Part of a small language model's weights: vocabulary 2048.
Each number is 128 + 24 x the weight over its row's rms, rounded and kept within 0 to 255. Layers, rows and columns count from 0. Numbers have three digits each. The size before them is the row's rms in percent of the matrix's.

# layer 16 MLP down, 128x512, rms 0.173, rows 0-127, columns 288-319
090:090136132166118161138139115140121097112090160123137130121172118128099132153100141099163176149124
104:114146094084119133114108102122115134181148114132139090123159124127068148130136148156154097142141
099:098144107120115130139127119160096144125098119109138156112084087168154091157131147105123117079116
100:142145118160117117126170138158180140125085129157102101099193091144112097101141134168128139120142
093:164151129134146135139122120134160128137093099101109088073103190141156116131134145185130115126130
109:123108161135102128140113127126139100106105138098128092126108090157123148104104138121122102151131
101:111161156138172148145099143162139145169087111137131130137190110098134094150125122163120091064115
092:155138160083100147145131103124178132103132126104077146157137167124099112115143115119182130120122
099:145113137134129115132129159141090111171167124141128121109124108146147130110150099083131143146108
098:126074168102137113112127115120122132149160082113125119146163191117166142074144095094158116140104
096:111137110148143109141081107131133116124150148091120119114118169110120145129118133190119127095166
098:133131175111152086119135119137130122103113147164101149054181129140102132133154128124133085133118
101:099165115146119131095071134152103164059114116166114141112144122088122122136147120150113136172127
109:138094112064119121112066137146142102128143142110138126140121107197122134113115133154136149117107
099:103106111123118135091092135157133150135103134115136105112105097097155089113146119170144159153095
096:141111159145142123151109138146134107119133120105112152146102183125118106116115107150087192088089
104:092094164145124113101123147108107095127088133151144120124157132131120188130127099111137105057108
111:155163127107117150132157167148126151128100129150126125135138111143121105113123111091119094144128
102:120093184104156100156136119126142087125152118111165164123141163124100132123133194078121151127149
097:099174159079114106132157131129177141118091161097142101143111117180076117139147122110124133125146
102:159147096157134136138127093147108097107122119143128135120134153148108117137092116174133151149136
101:164107125140154140127198138143180126156124143119095140142119141134139132149152157136114120100160
098:109131125141154163148137171147158138131115094112134103085097116121149077118112108096153113108132
092:121159125150161158127112107097115138097138111151143120139138130083141081143115103137106122123111
103:138114124122118155152129128153107126104182099094111153192100151100120173136140152167114091131136
099:089123154141159117114129117083091108139182088105112130165129122116130125154133128126101140134101
103:154152103122121125110125142157107119115164106135128126170098153122126111129118119092089107125143
100:162110139132125084133141113108133114116140144125138107190131130132146133189117120129136066138144
094:151104145138146086155104116129151150068101096137159124115143154135119142076135151090144099146146
118:125179116101120108122144173119160162143152134128130144120121106127154121118145125116111153102118
094:129156150085124115113096087149134175133143143144114111137098164101120133111105145117115135107136
097:130101133116130123101128114104124137145159120167123161127110119095146161128142125152113077134152
098:093071131118092156136058143162154142113126085106103163146123129140135117154131126129141157089159
091:081095130110108136094155129166100145102107138143111085139106132122128119116128100196091146117137
094:137135103159147090111114138161129142133138137180129133108095098136130132122134115163157145081145
099:120115124102159124126130117095116207140125131120150127133070087096151153139137180112083123161114
090:101110107127113147166171136095127149162123147104148149127186117156105117110142124167133121128122
109:090128149141104158112130117117112081133162088147102106111135090100134148196117127101158143105105
099:151162155137112118126079117160135178173125106148127141115102148112124114132146113091165137082121
093:138149102147104127145135123099168135165151125113120116095124148135130086125139178160113167150153
096:130137182140143149131169132128145155121146148132136129136129122137115146088149114170113124150104
097:122093133123146126137134125158102129182150155103110127123133123120189142098120116134120062118113
098:086142147087105145105126133116112113141082136123129158098133133159136171141142134155098087124122
106:144111088178116080138066146150151164141166113094104099125154104156182130111148124099091153120124
087:151141153121122122108145098150105110122104122151148151131138155105105138150093126104148175123104
103:117171106109112166125168117135101082107106132126097143112162089097106132143118082087149090122120
102:102060126071139144120134166133147092129097163119126132108174099143127115127096145101146155115134
095:113140129102105152143142147099105158099115094091126094118123153130119186104128129133101107099121
101:115129075148129109093081143137112132068165151161151127119128125142121133138126106131139113125159
088:112163116122150146118163094115106189162157153091150106130117143150123108113149165100158109152102
101:082115135166170125141133133092080167124088121108127137123062143153132144079135133092105111114093
106:119110137119126147080133146117107143107105150116157082137128146112146105157127141125114155153107
098:103094111148127159141116121158145151149126119154137145139112109123150103116160141123134113164163
100:164125120169111162142137091143131145094102129112123132152213137126119104153150113112100101086126
101:142161146125113132135125140151107189163117170126131087174149145108146113098157113144100140082125
099:064125125131131163115119125096067114130128132153120159148107126101140167129121126132102145090124
097:122161142119113148140156102090112095145140161119148176091139129114107145131120136124080189126119
098:159129128150133101122097126092117146156126134115147125154087150112117114150139125169138096129133
112:100135141097113156085128170148148156114130123094098092140162094145169141116167124126128117109088
094:102111131159127112165089125108128183110159160133089137099117145122097098112128158087110118157115
102:083129165154131133120087129133138149137117136126125100137095132136135103176129143145132108149103
097:164106100082120128162154124153142093131099138165127087112151185069103101131117107124120115158155
098:138153087147132178104172119141118156119131107136123096068108126107092114120153082092134127164111
102:162129126126115123098168149082134126110132151145126132107129102118115142145139134135168168158124
097:151128107134119132098145114115123087149129120152125108130121152120102134137139100153131132126139
095:145136172055152129129110127143117122116103137102164067136175100121147177106091106157112116137142
106:155126117151133160119142132119101124114122142090141128101128101153149151107143169113151101091128
100:123134117127126124116093094140118125161132130138136135125166116123138141107146132098148143113089
096:136126139112123098143151146120091105160138118111119126151211140120110155148101144141101163123128
098:144094074158108140132087135113116106127076090094095122145132105108144107133127112082150115155104
093:121139144151135099140094136091137142121149135140112144112169108088137107114142138170147121113178
100:119109095188145104122126102114106085093128105141142125137143143119114147113119126105164123117142
098:138135092150130148175171159131145115130199121120103125130139099132107123098109124106116126094150
102:130111155110191130170160135146107094087121120131144170111130142148134132119127109122090147129182
097:145102070154115125121069150139158178131146134109145095153153126127156064115116138141164117135138
095:114116112157110143146107136108096148122151160143141154108145115091147171129085149082105146146163
099:129145140120140121134138144131133126116084124133122142109127126134125110139137100071095144143112
097:129085109146178124146174144099131120149145149088108142093111142147169117117141120129169153146144
091:117163139181136167132140126099099126083124140177160144101143115108119143154092126168083135131111
107:164115117101174100102149133132138111130091095127175093178190128182129120110162123122129153134101
104:145126148096132104091119094107119109115110135113083130115179106131104136149103101123117180143081
103:110149114127134142160113093094136117150114079129129133081125187149154128119088131165137116087159
096:157118119083144112106128130128083131078106115130150138114120139120118154134119109153131108185108
092:164148142088095116160162128113178137136140138138133147133110111156126122144087094111113172074122
095:135082123134111151136113114146121143104134123115100129149119157147159118135101133112148131136161
112:145144124154120138111104137140150153130083090123119141160106154136124110151123117114099115171164
086:131138131098141099131166149145108162134102125115090087109157090142142111164110116119184117121124
096:120099159132131124080130123110102051154157157154152110133087113096125120089138132117126117111105
098:142113115134107101103117131136100096123124098109122139120107155111127162125095121142122137146119
095:109170138126129122112133145131105129103163094150161123171114100157145118115126147172163097125135
095:137157109128167108098152100131109103116108126108104113149090144109120110164147144144220138141119
104:150160097142119140098095134144130066123128114120138154099122163148147159115119165148137127165080
096:195097143143143111132100101141166099138100119146134137114133124163159092165109129177139089131118
102:122160139143119114137080146116120135137190125107105135132150160133111111124165098151094134136154
095:091116157104121130093157117132094145142125153128145119118144127108102132161137123149134154123120
179:120111164126136174136086132103115124142132118143129152119128161152113114173121094118151129114156
100:150125107128129171113154137135124084088105124142167114096141120101147148110121118137139119102153
098:126172139137159151145136159141132091156143129148172142184132133105128120164124118124144102162152
099:127147118148120127157165112157129119104147100141106141078128086136134121136106114122162116117119
103:155150140118078099173130110103095125145146103144122129153110128136175115151135141124123214137132
100:091164164124120087121147150149133132098141128159136116152130114130084135106126129107130151164143
101:110133144132134102146127113096143099131162161145136133161103154139110138105121129100111120102115
103:110141109170159105168147084136103132155071137102138140155133163146122140130102147101165112135146
106:123091135112145067122100152118114148129177156133106116154099146143114102176146124169149074136126
098:134142092098095149152152116133141094149105107122137111123127125166109159117122091172114144114105
103:180119126111118158105100105148146153129120170150154109111146137081158135151162144116195130076144
104:127122134148115131119124146107158087135156091116121147117110137113119122123090128192127094131135
096:076118148133134130139150133153094150121142117113104100161147141152082103103115139146117117104143
098:146131117146131135102082146122138083170101128157123155109027095101142129139123150118121125138116
099:138146098132104093132117116145116149148118157080115150104110078120124145129108143117143158143139
100:128096166112070108126149166114141093138092182135142130195133128087126118105168132156097128156133
097:141088119150156123134151125112149145121216102150126185152107111112169126162158118142137113107120
097:180091103137120106150131128134126127166093133121110097113138126133111144097140143129136127178148
098:085136103135120143097111143150141102072138125096135119132129121127088157145141115090120127105124
094:115165079149109124133182132122146097166143181184146141098107123161086096099131140103112159125147
102:110145129181120095140118126125181119118121163123117136108141078140122102115131143067092121144120
092:136105169084144146133111137094150162095089114142107138130097152162120125122129132143169142201109
097:138100120115136135120154134114176132155140131142115147175096126149120136065113122117095114159157
107:157176151131131134142087107135101124134121147152104174108101148086134129104110162109097110145114
100:139101159136103171156149111153125162080098138144150107174159146121112153138110115140094083184133
100:115085121119134137120118083119169165114140177137138166181093149143136161105117124156120186115084
098:144125089151151115109124096124165148148120112140135129129139109160134111129118135108112114123166
092:152141117113151144134137143128159138120132126154111130114109085083132141132145118093113151161139
099:106171172115127144117172146133130098151166132073143119135120109118154140164154139109148149134101
098:146144111155075123125105122127128145147174143139148132157112132142178092139152138111093133166127
097:106099090115124125177169126104143125138143101120182153097113118135096172107099152129151137122132
100:141149089130104100144138118114176138143111106148160142090087136150141161116143133135126075135119
108:140114169102128137094146115150127101116143123137128132131156127110111162140134169106147165132101